python train.py --n_layer=21 --d_model=160 --n_head=2 --n_kv_head=2 --head_dim=64 --d_mlp=640 --vocab_size=8192 --activation="tanh_gelu" --norm="layernorm" --norm_place="pre" --norm_eps=1e-05 --positions="learned" --qk_norm=true --attn_scale=0.125 --bias="all" --tie_embeddings=true --parallel_block=false --init="uniform" --init_std_qkv=0.0374 --init_std_o=0.0464 --init_std_up=0.0535 --init_std_down=0.0535 --optimizer="adam_hyperball" --lr=0.00879 --lr_mult_o=1.33 --beta1=0.9 --lr_head=0.0063 --grad_clip=1.0 --warmup_steps=332 --schedule="wsd" --decay_fraction=1.0 --decay_shape="linear" --final_lr_fraction=0.05 --batch_tokens=[16384, 32768, 65536] --seq_len=1024 --doc_mask=true --train_tokens=244500000 --steps=7381 --dataset="wikipedia_en"
Each number is 200 + 30 x the weight over its row's rms, rounded and kept within 0 to 999. Layers, rows and columns count from 0. The size before them is the row's rms in percent of the matrix's.

# up: layer 15 MLP up, 640x160, rms 0.0535, rows 324-333, columns 0-159
# down: layer 15 MLP down (transposed), 640x160, rms 0.0537, rows 324-333, columns 0-159
up324,079,199,188,165,221,181,230,189,188,202,190,193,192,164,194,218,222,225,212,188,226,134,246,219,220,207,136,219,195,185,220,216,197,170,119,188,163,216,207,181,197,222,171,226,192,239,214,171,240,198,195,178,218,195,222,176,204,226,226,187,208,277,199,210,200,153,134,204,159,237,203,172,204,152,197,142,189,200,270,162,205,203,225,246,209,197,231,197,165,187,245,192,147,187,191,165,255,211,221,169,228,213,219,186,228,185,170,176,217,177,230,202,177,190,179,270,248,147,206,183,237,253,189,229,238,212,193,164,195,206,235,236,169,223,177,218,217,264,183,135,181,215,224,194,187,159,207,200,191,241,272,201,252,166,160,211,209,240,230,243,169
down324,076,237,221,225,229,189,239,174,225,202,245,251,209,171,229,238,165,206,191,211,199,230,222,175,176,246,178,118,193,191,184,193,222,199,254,223,157,181,194,214,210,189,213,204,164,194,180,172,193,199,177,211,247,214,192,205,189,231,208,208,230,138,168,226,215,258,190,213,181,190,209,236,180,186,162,198,182,177,154,225,185,205,196,199,165,181,207,186,247,206,161,205,210,173,196,197,228,231,233,184,194,165,253,191,186,217,172,200,174,210,215,182,235,224,139,225,180,245,191,175,139,222,208,173,221,188,253,196,209,138,198,179,272,207,299,200,175,104,191,149,249,161,185,176,213,234,263,232,166,209,146,184,191,242,187,210,184,183,180,190,200
up325,091,230,225,170,209,222,241,163,174,194,229,162,222,223,204,214,223,221,215,137,189,205,207,229,161,218,161,212,180,196,146,162,240,217,194,253,201,149,200,231,197,215,152,193,186,252,207,179,189,238,226,200,174,175,226,200,207,251,251,115,227,234,198,193,167,170,219,165,186,218,224,220,184,226,209,210,190,206,278,176,238,227,148,231,185,187,192,177,202,186,195,205,193,153,190,135,224,196,221,205,222,194,221,181,240,174,214,140,161,153,213,254,188,226,197,198,210,248,253,210,240,221,186,220,186,171,177,161,189,193,169,228,164,236,200,217,237,179,216,196,255,235,166,131,183,195,199,217,145,196,149,199,151,249,205,156,199,177,157,192,188
down325,094,207,217,192,198,190,238,231,149,211,205,266,218,145,189,177,223,180,106,202,208,220,192,217,252,193,116,179,161,218,234,243,188,181,189,238,188,195,174,217,249,187,162,221,195,245,233,171,210,199,154,227,189,207,221,226,220,165,168,230,221,227,201,219,182,184,222,167,217,190,233,172,219,220,182,134,175,229,260,228,224,135,171,203,239,207,249,239,205,196,209,184,202,167,234,178,214,212,214,155,216,174,193,228,208,195,266,267,187,167,192,149,266,174,212,170,166,215,230,185,195,160,198,140,218,175,166,210,174,202,199,195,221,183,208,151,236,244,204,140,185,227,207,242,185,191,219,189,224,198,183,181,204,205,223,147,204,209,206,185,169
up326,098,209,193,203,215,191,226,199,161,228,189,229,215,270,183,222,247,193,171,185,177,174,230,253,185,201,176,180,233,209,153,206,240,133,193,193,202,219,235,178,169,140,203,232,168,217,197,199,155,200,237,140,229,180,202,155,160,203,257,199,189,176,252,175,210,169,229,202,206,221,192,189,193,222,208,270,187,222,228,233,234,193,180,140,210,200,264,227,207,208,157,151,189,180,159,165,236,239,255,159,205,160,186,208,290,210,198,199,178,165,225,220,198,212,234,160,245,196,202,228,212,173,145,209,203,217,186,173,206,213,261,198,178,206,213,149,225,139,172,237,215,194,164,212,206,185,203,223,159,222,227,216,230,185,172,154,196,151,183,201,173
down326,093,171,234,159,260,219,180,159,248,161,158,226,174,170,246,218,234,225,184,232,193,253,196,145,249,206,202,225,190,192,178,233,164,216,157,169,150,196,248,175,194,264,157,240,181,175,166,227,243,214,133,228,211,214,204,207,224,206,212,140,209,267,175,185,226,194,198,190,201,184,201,208,159,170,180,144,143,206,257,226,236,240,233,192,243,226,209,165,193,167,169,234,212,163,229,204,202,221,159,223,182,199,203,228,149,176,213,232,166,252,176,213,228,183,202,221,188,268,149,199,213,142,192,241,231,172,221,204,222,192,147,238,167,159,197,208,202,181,208,194,200,204,207,189,203,215,169,173,230,190,213,202,201,228,218,188,174,188,176,186,167
up327,099,177,208,193,184,212,241,172,231,224,245,186,198,208,212,252,211,201,198,208,156,214,166,243,208,172,162,144,198,207,216,160,206,147,164,202,225,222,229,161,218,209,169,227,208,196,191,224,241,187,214,187,197,185,246,215,176,230,175,156,130,251,185,125,182,187,160,207,154,210,219,142,166,203,202,155,169,276,149,168,187,239,171,188,215,190,192,215,251,209,230,242,243,169,158,209,189,242,220,191,174,225,152,251,228,137,169,214,187,192,192,198,151,198,177,186,163,255,200,159,220,204,218,181,226,203,234,222,230,172,226,163,202,187,204,188,216,187,219,252,252,200,236,245,174,223,152,187,232,221,203,188,245,241,221,230,191,191,238,197,181
down327,093,237,159,162,181,197,217,218,199,197,231,171,192,220,168,219,211,176,206,179,167,249,183,237,189,161,248,133,173,187,209,161,208,174,179,182,193,227,197,176,216,242,177,217,235,189,179,230,195,153,198,164,260,160,202,225,220,228,209,199,130,209,197,179,181,223,198,219,135,205,177,150,192,223,217,207,235,233,174,168,182,203,166,253,196,203,176,219,240,196,227,251,215,215,156,213,162,225,194,173,153,246,159,239,217,174,203,223,196,206,205,187,169,272,188,163,171,229,230,161,166,209,179,222,225,251,211,161,159,173,246,144,226,182,226,211,213,230,213,262,236,193,193,236,151,189,169,202,247,224,212,165,243,242,159,244,214,243,215,174,176
up328,096,210,164,240,209,249,192,221,190,224,183,171,170,292,128,186,202,157,213,166,233,128,191,204,229,185,158,130,247,215,221,195,200,148,228,168,206,237,159,173,200,187,161,245,233,237,203,200,192,196,215,147,223,211,232,194,201,202,214,207,216,180,225,235,221,176,192,192,161,234,205,205,194,197,189,216,221,221,167,213,241,175,164,165,255,193,225,250,219,223,190,217,217,237,152,179,219,161,175,169,193,190,207,177,238,195,201,163,175,159,222,230,157,150,230,218,226,247,183,267,238,158,179,200,221,164,194,179,223,224,185,175,217,201,164,229,156,194,231,212,227,236,209,196,159,217,198,248,229,134,203,222,236,188,164,168,236,182,195,168,208
down328,093,164,145,167,203,187,215,233,210,227,199,235,230,182,167,156,162,255,156,206,232,175,235,196,247,239,119,235,182,178,242,199,183,273,210,197,226,142,207,246,204,251,183,236,187,156,145,177,206,274,204,188,195,211,224,184,214,200,199,174,219,187,221,210,203,182,230,173,239,206,203,161,216,216,203,168,242,174,184,219,190,175,165,260,206,188,214,213,205,202,228,230,211,223,256,224,235,193,168,224,195,187,197,196,191,179,165,190,192,178,113,175,202,203,153,189,165,174,211,216,202,256,224,188,212,233,146,190,139,208,221,202,216,200,202,187,177,194,190,212,214,191,206,201,235,221,139,187,241,190,156,159,171,246,262,214,225,143,222,224,214
up329,101,206,234,179,197,191,160,248,182,208,232,191,196,197,240,171,238,194,218,209,213,237,234,254,197,166,175,191,191,201,222,186,188,204,206,185,212,211,215,227,226,227,167,187,176,241,237,131,202,221,122,207,197,191,156,175,186,253,189,172,152,252,153,187,193,242,223,200,181,174,216,297,221,242,177,206,212,141,148,157,193,227,173,196,190,217,174,232,193,185,189,202,155,158,177,185,223,243,222,204,216,162,276,192,145,218,189,188,202,165,193,240,184,183,196,165,204,219,169,227,215,186,189,161,151,239,195,245,182,255,168,213,195,172,206,226,231,179,177,202,177,218,261,199,202,228,132,211,163,165,192,153,265,221,175,185,195,225,193,200,177
down329,103,164,175,202,219,186,173,184,195,125,205,225,171,169,229,215,189,241,217,271,250,210,193,173,194,219,246,210,177,199,223,203,136,242,191,200,227,221,262,212,154,261,228,216,217,198,202,193,216,265,144,235,227,173,150,148,160,152,246,176,191,182,114,156,221,198,178,195,187,197,190,141,242,200,211,207,256,157,230,172,166,147,190,192,187,155,210,218,210,172,207,236,198,250,178,201,158,219,239,173,227,165,147,201,169,198,219,187,198,230,199,224,201,197,251,171,202,172,193,188,202,213,191,171,189,206,202,165,201,176,201,179,215,213,257,192,199,212,202,209,201,263,144,234,182,191,180,228,177,197,219,249,234,225,209,176,192,227,213,218,166
up330,109,193,172,202,219,174,145,243,203,191,201,191,220,202,178,222,204,175,193,219,252,201,248,287,192,258,139,232,153,157,177,217,224,195,164,242,206,209,237,258,233,179,197,183,194,199,272,125,238,220,234,152,218,191,192,246,174,221,181,229,214,224,217,197,183,204,211,203,161,195,174,208,227,217,215,183,108,175,176,160,168,225,213,188,224,199,219,213,185,223,168,170,205,204,212,228,176,213,182,218,209,226,199,192,188,134,177,225,237,150,221,171,192,200,187,168,210,217,193,212,198,187,211,201,187,243,238,191,222,243,204,162,230,227,262,148,217,203,204,178,185,230,175,182,218,213,153,172,142,256,237,212,184,200,199,172,236,169,151,138,191
down330,114,192,192,190,192,149,181,180,199,203,193,171,122,199,133,155,237,168,221,183,204,189,194,140,191,209,242,235,151,242,218,198,238,190,161,180,170,206,205,184,197,187,209,230,213,223,212,192,215,169,253,156,233,204,213,228,212,168,162,216,171,150,189,203,189,239,190,154,275,267,211,185,237,141,194,176,203,205,238,262,173,222,179,231,212,165,270,213,207,248,133,235,232,221,251,185,162,186,202,228,224,146,223,206,167,216,179,178,178,226,227,175,210,217,214,143,221,218,207,166,201,193,227,180,237,193,180,182,178,238,205,227,200,197,246,144,193,207,177,254,178,189,220,202,238,209,251,224,177,236,147,193,197,206,240,224,192,220,189,205,195
up331,099,193,195,155,190,233,257,220,209,213,220,164,186,240,201,123,163,158,173,192,226,135,202,212,255,206,239,182,212,158,199,199,176,186,180,208,238,203,180,266,228,186,202,167,197,272,202,231,198,191,202,193,238,198,200,231,163,253,197,215,211,266,231,216,218,189,133,212,197,158,227,207,178,182,227,204,186,234,198,227,206,239,197,165,202,229,205,178,185,241,189,177,157,201,179,122,224,155,186,145,142,232,207,184,168,224,200,178,224,219,238,186,211,221,163,236,275,182,178,196,237,197,166,172,193,210,216,230,226,200,183,196,227,204,159,185,207,171,223,176,214,230,244,121,197,228,151,177,189,213,241,186,220,212,179,186,223,177,226,171,146
down331,100,166,167,147,231,236,242,251,189,185,252,221,141,155,257,164,204,199,176,250,211,239,208,207,213,180,209,139,197,209,183,192,123,197,214,200,176,190,159,207,193,192,222,230,256,185,148,217,241,214,186,212,193,147,178,194,221,233,181,218,172,196,229,207,236,184,214,196,190,211,274,175,173,160,168,223,183,230,186,238,199,200,166,183,157,139,165,177,174,205,151,222,232,210,231,219,205,211,178,192,189,179,161,220,192,246,219,187,153,218,165,175,176,145,213,212,244,171,219,192,231,167,195,189,213,178,170,182,190,215,263,242,227,151,212,211,214,239,226,156,180,211,216,186,208,275,182,213,174,208,187,221,233,246,214,187,235,238,221,183,253
up332,107,228,193,200,172,150,208,230,195,212,254,207,236,193,224,177,205,135,191,212,185,216,210,153,233,176,191,158,200,164,194,138,162,172,154,176,240,223,244,239,241,164,222,176,197,238,206,196,176,166,199,179,223,216,263,200,205,166,186,199,196,179,229,206,199,204,260,216,178,176,242,216,247,194,161,203,146,167,220,147,262,209,157,184,213,165,238,238,263,264,170,252,168,187,210,169,178,206,181,143,247,205,215,216,190,209,212,163,206,179,215,217,215,172,194,198,215,179,205,274,170,186,159,151,243,170,184,186,170,220,207,176,230,178,181,202,218,194,184,174,198,176,186,231,206,199,232,168,227,243,216,225,216,184,189,169,214,216,265,234,133
down332,105,294,211,176,257,195,164,220,218,173,208,196,205,160,200,187,222,170,222,135,215,190,144,199,213,225,210,231,169,200,173,206,165,190,211,199,173,160,204,226,207,214,154,208,154,179,226,159,229,148,160,224,234,194,175,186,207,207,210,230,230,256,103,173,211,206,218,219,154,170,235,231,211,227,252,197,200,233,218,220,212,196,222,162,204,226,170,177,185,242,176,161,226,199,244,189,235,208,196,152,176,230,192,193,201,173,220,185,206,179,250,224,159,192,183,255,194,202,237,230,225,233,169,211,238,241,234,153,165,167,200,211,226,222,281,225,189,137,218,212,218,210,191,186,211,196,204,144,222,181,155,163,142,184,198,211,224,174,225,190,187
up333,094,240,151,237,224,197,125,179,187,149,169,169,247,239,146,239,242,219,221,253,178,148,191,201,217,196,153,251,172,232,167,217,255,210,247,195,206,197,207,227,191,173,171,151,197,211,174,202,230,188,173,184,153,216,193,213,166,208,255,207,194,180,211,189,183,215,215,203,189,173,186,160,181,176,208,224,213,286,211,197,219,214,189,173,192,223,171,189,214,188,253,208,141,129,169,230,225,216,266,202,214,231,217,217,226,208,146,269,205,212,190,196,205,149,216,226,201,223,219,221,186,173,190,217,231,194,232,207,161,184,180,205,240,163,161,241,269,180,220,197,210,231,179,201,198,213,189,147,229,169,167,190,209,177,253,198,253,204,186,203,192
down333,087,203,181,240,250,227,172,211,240,235,189,210,211,234,199,210,219,181,195,215,226,147,203,164,192,126,190,174,183,146,236,193,166,251,227,182,169,228,251,202,226,184,216,163,129,179,219,139,179,147,249,188,174,228,170,177,172,161,220,177,206,229,198,151,225,247,205,284,226,209,187,191,239,232,183,202,175,172,214,194,189,188,226,202,160,180,229,229,182,175,208,180,184,176,198,218,157,201,211,236,164,225,252,201,196,167,174,205,205,276,189,175,189,212,201,232,223,204,168,199,214,180,197,172,203,228,210,159,174,154,171,220,196,236,215,255,209,230,286,216,213,182,174,174,232,201,221,167,214,195,180,214,269,233,171,184,191,138,206,216,228